Weights of a small GPT-style language model, trained from scratch on English Wikipedia: tied embeddings, 210M tokens.
Each number is 50 + 10 x the weight over its row's rms, rounded and kept within 0 to 99. Layers, rows and columns count from 0. The size before them is the row's rms in percent of the matrix's.

# layer 8 MLP gate, 896x224, rms 0.0716, rows 218-228, columns 0-223
093:63 44 48 52 70 55 47 41 52 62 53 50 62 52 71 57 55 53 41 54 55 57 50 57 51 52 66 60 63 45 58 41 52 67 57 21 55 37 37 35 59 65 62 65 32 42 51 37 48 51 59 44 50 37 54 29 65 49 49 55 56 49 62 35 57 44 58 58 49 43 42 65 51 52 46 55 72 60 58 28 44 72 46 46 42 63 38 46 49 41 40 69 37 49 36 65 47 59 50 44 40 55 44 55 47 49 43 52 39 37 40 61 53 62 46 41 44 57 47 60 41 50 35 34 74 30 41 59 43 53 74 56 53 48 43 37 45 48 44 46 52 41 51 60 47 48 60 41 48 61 48 43 50 49 35 69 49 49 34 53 48 57 61 47 47 53 57 53 55 36 36 51 44 41 51 45 73 58 67 32 42 36 71 48 52 40 45 45 59 51 30 52 42 53 56 54 46 52 64 55 43 59 62 71 57 58 53 64 41 50 47 58 52 46 64 59 45 47 49 23 37 55 40 51
112:52 45 57 61 46 43 50 53 38 46 45 49 60 44 52 47 48 30 59 48 49 60 46 51 60 52 56 39 46 53 28 50 40 57 49 36 43 51 46 56 46 64 66 47 32 57 52 70 67 61 44 59 60 37 54 48 49 68 74 63 71 53 47 34 58 58 56 47 61 38 52 68 42 47 48 22 42 55 57 55 38 61 46 45 53 53 42 49 33 54 37 49 49 40 34 46 55 52 35 41 44 54 51 32 60 59 52 53 55 44 50 54 62 47 49 47 46 50 46 73 59 70 53 47 49 68 63 38 38 66 42 56 46 60 48 52 40 45 54 50 46 55 56 50 59 57 49 52 52 48 51 53 59 44 76 63 37 61 67 48 47 34 44 45 39 38 32 51 46 49 57 52 37 45 58 57 45 41 68 64 81 55 39 56 58 41 37 17 41 44 51 50 49 53 47 52 53 30 63 49 51 60 60 67 51 34 56 52 56 53 64 59 48 50 42 57 49 56 31 44 28 34 57 54
115:49 45 52 52 50 41 38 44 50 47 42 48 50 65 49 47 61 46 44 58 66 64 64 47 44 53 42 45 47 39 41 47 40 42 46 36 67 52 32 66 28 38 42 57 44 34 61 47 47 49 81 59 49 58 54 58 53 51 38 68 43 49 61 54 56 40 23 60 45 46 61 30 40 53 65 53 48 38 35 59 34 51 26 47 53 42 51 48 48 36 64 55 57 42 35 61 32 53 29 55 59 47 42 55 42 49 41 38 65 59 48 54 53 54 59 59 44 53 43 66 38 55 36 42 49 58 45 50 44 58 53 40 47 52 58 45 57 53 82 51 47 52 43 37 58 26 33 69 61 63 27 61 55 56 40 54 47 46 49 45 43 44 43 59 43 46 48 42 64 41 52 36 68 58 59 50 60 57 53 41 52 53 65 68 36 41 62 44 49 35 31 56 55 58 40 55 39 42 48 42 43 45 69 43 54 55 47 60 45 56 47 33 58 61 42 50 50 55 40 31 50 53 54 43
099:50 57 63 63 45 41 47 27 41 65 50 46 69 47 43 41 44 41 38 57 45 45 32 54 35 48 51 54 37 63 47 46 39 34 34 49 39 57 57 37 69 32 38 40 33 55 43 46 46 56 63 47 67 53 40 51 39 47 38 52 46 62 50 65 45 29 62 54 59 41 64 39 55 64 72 42 27 51 55 45 34 58 37 49 28 63 50 39 54 50 37 45 63 40 45 71 37 63 54 54 37 52 53 45 59 48 71 47 40 61 52 48 59 37 57 76 41 30 59 50 45 77 53 36 45 53 45 25 56 48 58 50 49 36 44 50 53 52 52 47 61 49 55 53 44 43 58 40 42 68 62 60 52 42 36 50 53 49 43 50 39 47 56 39 49 50 37 56 42 47 47 41 28 53 37 44 43 56 57 48 61 63 44 49 58 50 46 40 49 54 56 55 52 45 63 32 53 38 47 44 40 41 51 53 63 49 34 66 57 46 66 38 47 42 41 47 65 50 53 54 45 54 52 63
094:42 58 48 51 47 44 46 48 50 42 26 54 58 46 54 48 50 61 58 51 39 55 43 59 47 55 52 44 71 40 64 38 59 53 41 52 67 54 56 57 53 87 47 57 62 35 41 58 65 43 42 43 35 52 45 44 34 39 54 54 43 51 67 59 36 54 61 40 50 49 48 37 52 35 63 57 61 63 34 27 36 41 59 58 50 56 36 49 49 49 45 51 41 46 29 55 54 54 47 60 35 59 47 72 33 50 52 52 44 37 46 62 45 54 44 40 35 48 41 67 59 48 52 64 81 63 44 55 48 55 45 44 60 55 49 45 52 65 43 51 42 42 57 62 52 43 47 49 53 45 38 41 54 48 45 51 56 50 73 38 32 49 57 54 47 45 48 35 54 43 57 42 44 69 44 51 64 52 72 38 33 51 59 58 37 47 49 67 83 31 37 44 55 66 61 32 44 47 39 46 48 56 43 38 54 42 38 63 54 45 38 46 39 56 44 48 47 38 45 50 48 39 57 50
100:56 54 28 57 34 55 44 52 44 32 43 42 68 40 42 62 67 39 38 52 59 72 49 46 54 50 67 44 44 37 47 56 53 57 66 49 49 34 38 49 43 41 50 46 62 27 62 44 74 61 68 73 44 47 44 37 31 61 49 54 53 54 54 46 65 54 54 65 64 54 49 49 54 43 54 46 37 40 49 54 50 52 53 21 48 38 47 37 46 52 55 47 59 45 64 30 36 50 49 39 58 58 48 33 49 46 47 48 46 33 49 41 37 65 56 51 43 55 39 56 45 48 43 57 45 57 52 51 56 50 52 41 51 54 50 48 48 61 40 55 50 41 48 58 62 68 72 47 49 49 61 36 64 40 50 60 69 50 66 60 57 31 43 57 40 36 55 37 57 46 45 47 62 59 44 56 46 34 45 47 58 53 71 51 46 39 38 26 46 58 50 78 57 45 47 56 48 38 60 54 35 43 53 53 33 39 59 59 43 41 46 41 28 46 51 38 49 70 51 55 39 55 56 58
100:31 52 56 52 45 30 55 64 22 43 39 53 46 39 59 64 52 49 52 50 42 57 45 50 57 54 56 45 52 22 49 46 53 44 47 40 35 31 59 59 44 46 50 41 48 72 57 47 48 55 50 46 50 36 61 55 48 62 42 57 62 53 46 58 67 27 34 65 44 61 51 51 44 46 39 52 47 38 39 53 40 64 53 46 60 66 45 36 51 58 38 49 57 45 41 56 43 33 41 41 47 20 40 27 52 68 51 57 56 63 41 59 37 37 54 58 70 47 65 62 49 32 55 59 51 71 44 57 46 46 37 45 48 52 49 58 38 45 33 52 57 46 46 37 46 49 48 36 57 63 44 43 61 55 55 33 39 60 41 57 47 66 56 46 67 38 69 59 33 47 45 45 52 58 47 41 50 33 57 46 63 55 52 49 45 49 46 55 47 50 46 62 47 59 43 59 63 42 51 54 50 47 44 32 19 41 47 40 51 57 49 32 60 44 59 61 58 57 39 50 71 46 60 47
098:44 46 46 52 60 61 39 56 64 42 32 32 66 57 61 53 70 64 41 48 52 54 37 55 39 41 59 42 62 32 50 48 57 37 49 45 44 66 43 37 51 56 69 65 68 58 50 52 54 64 54 56 56 46 44 68 50 55 59 35 60 58 55 57 40 69 31 47 54 43 44 43 56 39 62 43 60 50 63 48 41 49 44 55 52 56 50 77 36 43 47 51 46 57 45 60 44 27 62 34 36 56 42 48 62 40 39 43 56 37 36 40 46 42 68 65 53 54 54 51 44 52 46 55 33 30 54 55 50 32 50 23 38 45 66 56 18 28 60 44 49 58 55 37 57 38 41 50 47 46 53 52 54 43 44 48 39 68 63 58 55 45 40 55 44 52 66 54 36 59 34 56 59 55 55 55 47 56 45 54 41 51 39 61 42 49 52 59 60 35 47 48 51 56 61 57 41 50 47 45 51 54 56 52 32 41 51 35 67 37 59 56 36 51 44 45 41 71 45 40 51 42 60 53
100:43 53 44 51 37 38 63 53 61 51 38 58 53 69 53 54 52 36 64 47 47 51 55 44 36 40 66 60 45 51 63 44 44 41 37 56 48 46 47 28 53 46 56 52 55 68 49 36 60 41 53 34 35 49 43 51 60 63 52 66 56 57 46 46 51 46 43 61 38 59 52 38 56 46 28 33 45 52 50 44 53 65 55 53 65 47 56 60 37 46 47 42 51 49 34 55 56 54 60 55 52 44 33 52 52 51 52 46 52 37 56 64 75 62 43 58 45 40 67 40 51 36 60 59 57 70 51 37 49 56 41 46 51 53 36 42 63 66 66 59 52 48 37 53 35 50 52 45 38 51 58 68 72 56 47 66 46 60 40 64 40 36 38 70 53 43 48 49 73 38 46 55 47 32 38 56 52 44 70 46 56 46 46 61 60 50 41 57 64 39 37 33 45 56 44 42 51 37 46 44 59 60 42 44 56 22 40 23 35 38 47 50 52 54 60 58 48 50 40 43 73 63 52 46
098:42 55 28 59 52 57 59 57 64 41 39 53 46 58 40 47 56 61 43 51 72 63 26 49 59 34 46 53 44 47 53 59 53 59 42 55 52 43 52 51 39 47 37 54 45 51 43 67 51 61 43 43 46 64 57 47 46 52 56 55 41 49 51 57 52 42 48 56 42 49 59 25 45 40 40 49 47 40 22 57 47 39 32 58 47 61 39 65 51 39 45 52 61 49 44 59 43 56 42 49 72 69 44 09 50 39 54 56 58 51 62 58 44 47 58 43 59 43 60 52 55 38 53 56 57 57 57 41 57 31 43 40 37 46 42 43 42 62 59 54 55 47 33 59 44 44 64 59 43 55 65 51 54 51 39 52 36 55 42 53 46 40 42 40 63 37 51 57 31 44 55 52 57 40 32 45 57 48 59 54 47 48 48 73 62 29 52 53 58 43 25 37 66 50 44 49 56 41 49 32 50 53 70 61 53 38 54 24 47 63 51 59 41 46 64 41 67 56 44 39 46 61 53 37
099:55 43 56 54 63 58 50 35 52 50 51 45 49 51 64 78 55 61 46 60 47 53 45 44 42 46 46 46 53 54 38 54 65 57 54 63 43 41 44 38 62 50 53 54 48 35 51 37 41 54 61 53 53 61 74 64 45 60 53 74 51 69 55 53 44 30 67 53 66 70 45 42 48 42 56 57 51 57 46 44 21 53 42 43 49 60 43 41 48 26 39 49 48 55 57 53 41 45 19 44 55 54 71 40 54 59 42 40 63 48 50 61 55 47 64 53 43 35 33 50 48 49 40 37 36 50 68 50 39 38 54 42 47 35 49 58 52 47 63 62 58 60 57 59 43 52 65 65 57 49 50 33 52 38 63 59 43 55 55 36 52 36 58 38 48 54 49 29 49 46 72 45 52 47 54 56 54 64 53 51 67 41 31 53 19 55 39 40 69 45 53 42 58 54 47 40 53 44 40 52 47 49 54 33 53 63 62 70 47 42 51 42 47 51 49 64 44 44 48 60 56 43 49 61
# layer 8 MLP up, 896x224, rms 0.0693, rows 218-227, columns 0-223
093:62 37 57 53 51 56 34 59 32 59 51 58 41 54 62 84 59 45 68 38 53 49 74 45 54 48 42 35 37 50 41 61 62 38 53 69 58 54 54 46 44 48 32 54 42 50 56 42 63 46 37 52 49 51 53 55 57 56 65 55 48 47 31 61 41 39 44 45 38 27 61 45 54 50 50 49 53 42 54 36 50 30 67 62 55 48 66 50 43 54 38 45 52 31 43 53 64 45 46 51 46 56 66 69 56 63 54 65 49 42 51 34 42 57 57 40 50 66 42 51 46 47 40 43 49 53 35 70 64 51 46 42 49 66 47 42 47 45 41 65 46 48 72 53 53 32 54 47 39 45 59 58 48 39 43 53 46 49 41 38 50 44 54 58 50 64 51 42 55 43 54 53 71 58 23 67 77 78 51 54 43 54 49 48 52 43 46 44 54 46 45 41 54 37 72 51 52 48 64 53 57 46 59 61 54 43 34 36 51 51 44 50 41 32 51 50 56 46 40 33 42 49 59 37
110:73 58 45 47 58 41 41 30 53 44 54 46 29 47 56 64 21 56 44 34 49 56 57 68 65 52 49 63 27 47 74 44 50 67 54 41 43 58 54 50 15 50 62 48 64 45 38 37 49 33 50 51 61 61 44 60 62 50 60 47 42 38 71 39 69 61 43 52 34 44 48 40 34 64 37 66 48 30 51 65 35 60 61 49 53 57 53 50 54 52 55 45 34 47 55 53 60 53 54 51 49 37 37 36 58 58 26 52 45 59 43 46 51 40 65 43 61 52 59 61 48 32 38 49 58 60 42 45 56 58 30 63 56 49 53 66 51 29 46 53 51 50 63 50 54 52 51 49 31 48 31 37 42 36 43 43 50 55 55 55 49 44 48 38 52 45 70 43 43 59 50 66 54 60 49 50 52 56 57 63 57 42 43 52 41 64 46 41 55 41 54 48 48 42 45 58 52 56 49 56 60 40 42 52 69 60 48 43 53 45 58 39 39 52 40 65 54 46 44 52 51 54 42 52
110:63 40 60 56 46 59 62 65 48 53 48 41 46 48 56 39 47 43 63 69 48 56 79 71 48 62 58 40 52 61 59 57 50 47 54 44 44 61 49 44 29 67 68 61 62 43 47 59 35 48 50 47 41 46 50 46 49 59 56 48 45 49 42 59 71 46 33 48 48 41 54 51 41 44 48 31 63 42 66 54 48 43 35 56 53 61 44 59 48 45 41 63 36 32 70 51 60 61 50 62 47 51 34 52 48 33 46 48 43 39 41 49 48 39 50 46 70 45 40 67 39 62 13 47 50 33 45 39 55 64 56 67 63 70 51 38 48 41 46 34 59 67 51 52 64 37 38 53 55 44 58 32 55 47 48 44 62 50 57 35 44 70 35 58 43 48 46 45 49 41 48 46 51 45 52 40 49 63 49 41 47 54 43 61 62 52 62 27 58 46 48 52 51 37 51 58 55 55 55 30 54 49 61 45 59 49 39 44 52 50 55 46 50 57 45 27 56 30 52 36 63 60 46 49
100:51 40 51 51 57 59 39 47 63 44 44 66 52 64 37 56 49 53 52 49 47 57 44 56 33 38 38 55 50 33 55 41 55 49 44 51 58 40 24 43 53 55 58 52 46 53 52 38 40 53 45 46 52 60 53 60 56 44 57 37 44 47 56 50 51 56 45 47 49 51 48 33 68 39 79 75 60 36 33 56 54 48 40 46 48 39 58 53 59 53 44 47 55 51 68 54 52 60 37 58 61 55 61 36 61 55 51 66 48 54 59 49 59 61 39 40 55 52 44 40 27 60 38 60 42 47 50 37 33 48 59 42 47 47 58 45 53 63 47 52 49 62 35 54 47 40 66 61 37 28 17 49 50 32 51 58 30 44 35 60 57 47 40 47 40 51 50 39 35 40 61 58 72 58 52 63 53 40 53 52 64 24 52 60 55 47 47 61 54 37 37 61 60 51 50 28 56 56 40 55 44 46 59 40 25 67 39 40 58 55 56 47 50 56 74 69 52 52 45 55 58 50 55 50
096:60 37 54 48 47 73 62 57 60 53 52 51 65 39 61 55 57 48 58 58 59 44 66 64 38 62 55 56 38 70 42 68 40 52 63 30 35 50 41 59 29 31 43 52 36 49 53 51 55 61 41 57 44 77 47 46 47 38 28 47 53 29 38 55 56 56 45 34 53 51 53 61 49 44 59 32 41 36 57 30 63 57 38 52 40 44 47 41 44 44 43 52 46 47 57 42 46 51 53 52 54 49 55 46 43 51 68 62 75 53 34 64 52 48 40 42 35 53 68 50 60 44 36 36 56 47 42 44 50 49 42 53 50 45 26 59 35 54 51 51 58 64 52 50 39 28 70 39 48 59 39 49 38 54 68 57 44 56 53 43 43 80 61 67 35 49 41 39 57 39 43 49 63 50 64 45 46 48 48 46 52 34 43 46 52 55 30 45 38 49 56 35 53 54 53 31 43 44 46 50 44 51 42 46 39 46 53 48 49 46 50 55 60 61 53 37 38 56 46 49 36 49 49 62
106:40 43 39 76 59 61 67 57 69 50 68 53 48 29 68 46 46 62 43 51 47 40 43 50 61 49 52 65 50 61 63 32 42 44 53 38 48 41 52 46 58 32 29 58 40 52 34 47 36 35 61 36 56 58 59 59 50 35 62 54 56 63 40 60 43 46 64 49 45 66 55 59 48 60 54 42 43 59 44 45 52 64 61 58 41 30 50 47 68 54 67 56 36 58 37 54 38 49 62 68 52 68 49 70 52 44 60 45 38 39 35 60 46 56 65 48 31 61 57 51 47 62 46 56 56 33 62 62 49 52 50 38 52 54 37 53 49 57 37 67 45 48 55 44 48 39 52 35 45 57 46 31 54 55 72 66 58 54 56 48 47 54 57 64 51 54 48 31 61 55 52 44 56 61 58 44 46 51 43 56 38 45 19 35 36 47 46 55 54 52 57 54 68 37 56 60 42 46 48 37 47 50 53 53 55 60 69 59 53 58 37 53 55 38 56 36 46 45 62 47 46 48 53 59
092:43 54 39 43 44 64 41 64 72 50 56 38 36 56 47 34 39 75 58 57 53 46 55 49 41 53 49 34 58 63 45 55 39 60 48 69 42 52 35 53 60 56 45 59 45 55 60 51 23 65 46 47 66 71 68 61 41 43 67 62 39 59 43 56 71 57 60 56 55 59 59 58 62 48 66 37 42 48 54 69 49 52 20 36 45 43 38 67 45 54 61 45 53 37 49 40 43 36 47 61 57 46 38 57 32 57 60 43 58 53 44 52 38 38 57 52 52 48 52 49 60 57 59 59 46 37 60 57 29 52 51 50 41 46 54 64 71 46 52 62 52 46 45 63 62 48 44 52 47 38 61 46 53 55 67 56 66 50 49 45 37 48 46 63 45 48 35 57 40 64 44 41 36 63 37 58 51 55 47 61 55 45 39 55 38 46 70 56 28 62 57 38 41 42 50 49 48 47 43 44 33 51 43 43 66 54 48 44 60 65 58 57 55 67 36 37 51 45 51 40 60 53 42 54
094:48 65 41 52 46 41 63 47 47 63 47 36 51 55 62 36 47 60 42 54 32 47 45 47 38 39 48 43 66 40 42 39 61 50 36 32 54 37 37 49 45 53 32 52 42 39 54 45 63 51 44 55 41 51 51 59 34 59 58 58 52 50 44 65 52 62 24 61 34 47 56 54 41 51 27 60 43 46 58 55 64 72 29 37 56 59 34 61 47 54 48 62 49 54 59 50 45 53 51 54 45 52 30 49 65 35 60 48 50 59 57 47 66 49 46 45 67 43 58 54 22 46 33 36 54 31 50 46 44 43 57 25 52 50 52 55 35 44 44 54 58 57 31 58 62 45 63 52 80 38 43 63 42 50 47 46 60 49 53 52 48 57 45 60 46 41 50 64 32 40 42 45 64 54 49 41 47 56 39 33 50 44 47 49 27 54 48 67 50 47 67 47 44 49 42 60 40 50 28 53 40 45 53 40 44 46 42 61 60 58 44 30 55 59 48 53 52 66 35 50 61 48 54 38
101:42 54 62 60 52 62 56 42 32 57 65 47 53 49 87 40 37 50 46 61 54 52 63 50 53 43 37 44 54 30 45 50 69 63 57 62 49 45 41 56 57 59 56 50 41 62 53 52 57 70 31 50 41 59 59 65 46 44 61 57 46 55 53 63 40 57 27 50 44 45 53 59 59 61 72 63 53 61 54 33 57 53 54 54 63 47 41 74 70 42 31 59 68 47 53 49 37 57 44 28 56 60 40 48 38 46 45 61 57 63 64 48 42 54 71 50 61 35 40 49 39 70 54 55 46 53 44 43 42 56 47 50 51 53 59 43 36 40 32 53 55 41 35 56 38 38 52 69 57 34 48 72 35 47 46 56 50 35 45 52 60 55 55 58 43 54 50 57 36 65 51 57 44 55 53 46 59 38 48 50 54 56 39 49 60 51 43 40 41 64 43 54 46 38 60 41 49 51 40 41 39 44 48 69 29 51 61 66 54 48 46 45 42 34 52 50 33 49 54 48 45 58 50 37
097:45 50 36 54 60 35 60 50 68 31 58 35 61 47 40 48 35 48 43 47 32 52 30 44 34 54 34 49 56 59 48 40 60 55 58 41 48 41 48 23 48 44 49 51 52 49 53 63 50 47 71 49 51 62 41 57 68 36 61 54 53 56 53 58 46 38 27 55 52 46 67 62 58 45 42 33 62 36 48 53 42 56 47 58 47 63 64 46 46 46 58 43 53 58 57 49 41 67 62 65 56 63 39 42 43 46 62 58 48 45 50 52 57 44 36 52 49 50 52 48 43 64 54 55 34 57 60 65 60 60 51 69 65 48 48 62 44 39 56 36 35 62 50 49 43 44 65 52 48 63 65 40 60 41 63 64 55 61 55 58 56 39 63 38 32 63 53 40 51 44 47 61 45 28 64 54 43 73 53 44 49 41 46 49 33 58 61 37 56 65 43 52 67 42 57 46 48 52 27 47 29 45 43 35 60 50 52 49 60 63 37 42 48 52 35 48 47 43 34 41 40 65 52 32
# layer 8 MLP down (transposed), 896x224, rms 0.0676, rows 218-227, columns 0-223
098:51 28 47 54 62 40 41 36 53 59 46 49 56 32 28 39 69 45 43 56 59 39 48 46 55 59 59 53 66 54 33 43 51 47 52 45 44 36 54 43 51 38 33 64 33 47 26 59 56 54 31 54 61 68 46 33 38 51 57 54 61 50 50 41 66 48 43 52 49 52 40 46 43 44 61 41 20 58 49 65 61 41 26 61 70 60 45 46 49 51 54 33 46 27 52 39 43 53 48 46 52 56 52 56 61 49 45 54 50 48 38 55 64 31 40 63 66 29 53 29 42 36 54 44 37 41 56 35 48 43 62 56 34 55 51 43 55 37 51 51 52 50 44 70 53 41 63 79 52 63 53 47 39 43 50 53 34 57 33 45 52 56 48 42 56 47 51 49 41 45 48 40 55 43 65 49 52 32 49 53 55 52 53 40 44 53 58 39 53 51 63 33 48 68 37 60 57 32 52 44 60 57 48 29 64 53 44 56 40 43 42 54 61 61 56 57 40 51 57 50 52 50 52 53
112:64 37 31 45 50 57 56 45 51 34 48 44 58 35 29 39 48 53 48 43 56 49 53 64 60 47 60 53 51 35 61 42 46 45 52 41 54 58 56 61 71 66 40 40 47 48 35 53 51 41 36 70 62 45 38 61 46 55 46 42 36 56 66 62 42 50 34 49 65 32 65 39 51 47 51 57 64 48 73 47 45 34 61 48 40 30 53 51 39 55 39 59 40 61 24 52 56 53 56 51 52 61 43 43 49 40 54 21 42 37 38 61 56 51 42 52 50 57 30 73 50 40 42 53 37 53 51 57 48 58 35 42 68 44 42 46 56 41 52 48 56 40 52 53 43 67 58 30 46 66 51 59 56 46 38 33 37 45 57 43 50 44 55 58 57 56 50 45 59 54 44 65 35 52 38 50 53 58 66 48 56 64 54 36 62 57 65 44 66 48 53 66 59 39 65 50 33 63 50 52 43 43 64 45 33 49 51 65 27 42 56 51 59 45 56 65 48 50 57 48 58 50 47 49
108:67 48 56 48 38 41 54 31 68 51 39 51 53 50 68 49 59 59 37 50 57 41 58 59 62 52 60 52 56 59 44 41 44 43 58 58 59 29 41 58 34 48 58 49 48 40 60 54 60 64 24 44 53 64 68 45 37 47 42 50 46 54 43 57 53 47 52 35 36 39 51 59 34 62 69 45 43 39 23 41 43 50 60 53 56 64 52 33 45 46 42 53 57 55 76 34 53 63 54 48 44 44 73 44 50 54 53 51 56 62 55 63 41 40 63 47 57 63 69 39 66 48 52 50 42 46 48 77 59 48 50 60 50 46 49 45 40 61 59 47 71 65 51 42 53 30 59 52 48 60 45 36 31 53 65 41 49 41 60 44 41 55 63 35 67 47 56 41 65 46 57 44 53 56 46 65 58 54 51 39 50 44 54 41 24 41 71 54 42 50 36 53 56 44 56 43 57 33 43 61 39 46 45 36 61 58 48 47 44 59 44 56 48 40 41 33 45 46 49 38 48 60 61 60
101:54 41 57 52 63 57 61 54 47 44 45 48 60 67 52 46 62 39 57 53 60 49 47 40 50 42 53 55 41 35 38 45 51 62 35 49 44 42 61 25 43 47 60 56 45 34 48 42 47 32 54 61 58 65 64 49 53 59 61 71 40 62 55 61 26 41 58 54 55 52 24 46 57 39 30 47 39 48 61 53 51 60 51 55 45 52 58 56 46 54 48 62 34 39 45 60 58 58 40 40 60 32 40 45 44 61 72 33 41 56 49 52 41 58 56 59 64 26 62 63 57 42 40 29 60 61 45 57 53 68 47 56 52 54 53 72 56 52 41 54 47 41 42 24 45 44 48 40 43 51 48 60 45 62 68 44 69 49 50 43 37 42 62 56 57 59 42 60 49 51 45 64 58 57 48 61 62 58 56 65 53 61 60 47 55 69 54 32 50 65 72 56 48 55 54 52 56 58 74 40 50 47 41 38 58 32 45 47 56 40 48 44 63 39 57 33 43 35 54 44 53 50 55 49
098:52 48 48 47 39 36 55 48 30 55 54 38 41 38 43 36 55 59 48 47 45 57 38 42 47 47 55 22 60 48 65 42 49 56 44 69 56 50 33 36 48 59 58 52 43 43 54 62 53 41 70 40 38 42 37 70 56 49 63 54 61 56 57 40 62 52 59 58 41 40 56 53 43 46 42 46 59 62 56 44 61 53 36 38 58 37 58 49 51 58 49 44 31 50 66 59 48 53 56 51 48 49 36 47 50 66 43 48 51 58 54 36 51 52 59 53 61 47 45 58 41 25 60 54 71 59 54 62 44 58 36 70 53 31 62 37 50 60 45 45 43 36 70 55 50 57 42 69 50 51 53 58 41 30 39 59 42 50 51 33 47 37 62 34 47 47 63 62 37 50 50 53 37 63 27 59 39 63 33 59 36 58 38 45 35 57 58 54 62 50 41 49 52 60 48 64 57 56 45 49 40 50 58 44 52 46 62 52 81 52 47 60 40 46 33 61 44 57 47 54 61 50 79 44
106:51 67 54 35 40 50 40 32 37 55 50 64 69 61 47 53 45 49 53 58 54 58 34 43 61 59 44 45 39 47 54 55 44 50 56 47 61 48 55 64 46 41 56 65 60 50 52 51 66 65 51 46 67 26 47 67 49 51 48 55 49 40 67 46 63 37 42 48 32 53 60 41 58 55 55 66 58 63 63 57 57 42 54 42 58 56 52 51 41 57 35 35 53 50 54 35 47 50 63 53 66 55 40 48 25 44 29 62 73 48 60 52 69 66 69 46 63 57 62 42 57 50 48 57 66 43 57 60 43 56 59 55 38 41 47 50 52 60 58 43 55 43 63 67 74 61 52 55 37 47 39 44 45 35 31 52 54 53 43 45 43 40 40 37 50 49 48 58 36 37 56 56 47 28 33 49 51 53 36 50 43 62 65 38 39 51 50 54 41 59 70 27 40 58 40 55 54 32 39 55 46 60 38 42 49 59 40 41 53 51 45 60 46 38 48 47 60 47 45 44 54 48 78 46
098:45 44 47 30 40 50 58 37 32 60 46 70 34 38 34 50 53 37 59 44 43 43 45 34 38 57 49 50 64 47 44 58 50 39 56 41 56 55 60 55 50 47 52 35 35 55 47 52 52 36 51 49 40 51 43 50 47 39 54 42 61 38 50 55 44 58 56 49 49 63 38 52 64 60 61 62 53 47 61 43 42 39 42 52 61 54 54 30 54 58 40 58 64 53 49 44 57 48 45 56 60 59 45 42 41 48 36 74 59 49 62 54 55 42 55 47 48 60 61 54 51 47 35 32 35 50 25 40 54 42 57 59 57 29 57 30 57 35 34 43 52 51 27 33 64 59 32 43 51 45 46 58 57 55 51 59 44 56 43 43 56 61 59 38 61 28 52 59 44 23 56 57 56 51 56 54 60 63 44 47 51 59 66 35 60 67 40 52 43 39 56 44 38 53 38 54 58 46 57 59 54 23 40 38 48 46 35 51 45 67 48 60 38 24 50 62 43 54 34 35 59 34 56 56
098:51 37 50 70 56 58 51 52 46 39 62 57 54 57 53 51 48 44 39 34 57 46 62 65 63 59 54 35 55 48 53 64 57 46 58 57 51 55 32 32 67 56 64 52 55 48 50 48 59 40 42 55 42 63 44 55 44 44 52 45 39 55 40 44 43 37 56 40 46 54 54 32 43 51 52 38 43 47 37 52 38 47 57 32 46 37 59 68 42 41 46 56 56 85 49 43 68 42 63 41 55 56 65 35 63 55 56 43 58 57 31 35 52 73 50 51 49 59 57 49 60 37 37 67 53 64 43 56 46 54 69 42 50 49 44 47 69 75 42 51 43 57 35 32 50 51 58 42 47 56 46 39 33 30 38 50 52 54 47 56 61 49 52 57 67 62 45 36 50 55 49 34 39 29 44 33 45 62 44 64 57 59 64 63 71 49 72 60 68 50 62 56 45 50 51 42 45 48 49 65 54 56 36 56 60 51 44 53 45 44 42 53 50 50 38 58 52 50 40 49 48 60 28 43
099:52 53 48 54 47 48 51 50 35 46 49 41 53 43 48 36 62 46 70 56 63 51 49 49 32 20 68 31 49 35 51 47 56 50 58 58 48 31 39 47 51 52 42 61 61 59 43 52 50 52 53 39 55 46 53 54 64 42 54 47 59 65 55 46 60 52 43 55 49 53 57 50 54 51 63 51 35 65 43 56 65 45 31 41 49 58 70 54 50 57 39 38 48 25 58 61 59 63 33 49 42 48 28 45 55 40 55 48 48 64 53 31 63 55 50 55 48 48 54 55 51 50 56 36 46 59 50 52 28 41 66 63 48 30 54 68 56 39 55 43 57 61 63 55 42 35 54 48 37 69 33 62 52 47 38 63 38 55 44 40 51 54 36 49 40 43 46 47 43 60 41 47 58 26 50 55 58 51 50 50 49 68 62 57 81 57 44 57 52 58 54 50 48 50 55 43 37 35 60 51 56 61 35 74 61 49 40 40 43 60 53 54 45 51 39 56 57 51 66 51 43 40 74 78
098:58 35 52 61 51 69 48 57 40 43 61 69 62 61 39 41 51 60 50 59 65 46 57 54 55 54 41 40 33 45 60 41 46 51 51 35 51 48 53 55 62 66 57 67 44 63 61 56 57 56 39 50 45 44 46 55 52 49 75 70 44 33 52 41 52 48 21 44 50 39 52 26 57 48 47 56 59 50 51 62 47 46 49 39 65 53 66 41 67 60 46 45 58 48 47 29 51 47 52 57 45 51 40 44 55 50 43 44 52 58 31 47 48 52 49 63 54 57 36 59 45 49 31 46 52 56 73 50 40 46 40 63 61 53 61 52 70 65 62 39 42 62 48 50 45 62 45 37 26 56 66 54 63 49 38 41 22 46 52 38 61 51 58 50 54 39 49 57 45 84 32 58 62 54 57 50 54 60 59 50 44 49 52 44 56 48 56 41 55 44 50 62 64 52 52 60 58 46 43 56 51 60 36 56 37 61 47 25 68 53 50 49 49 50 44 68 35 43 35 57 35 47 47 42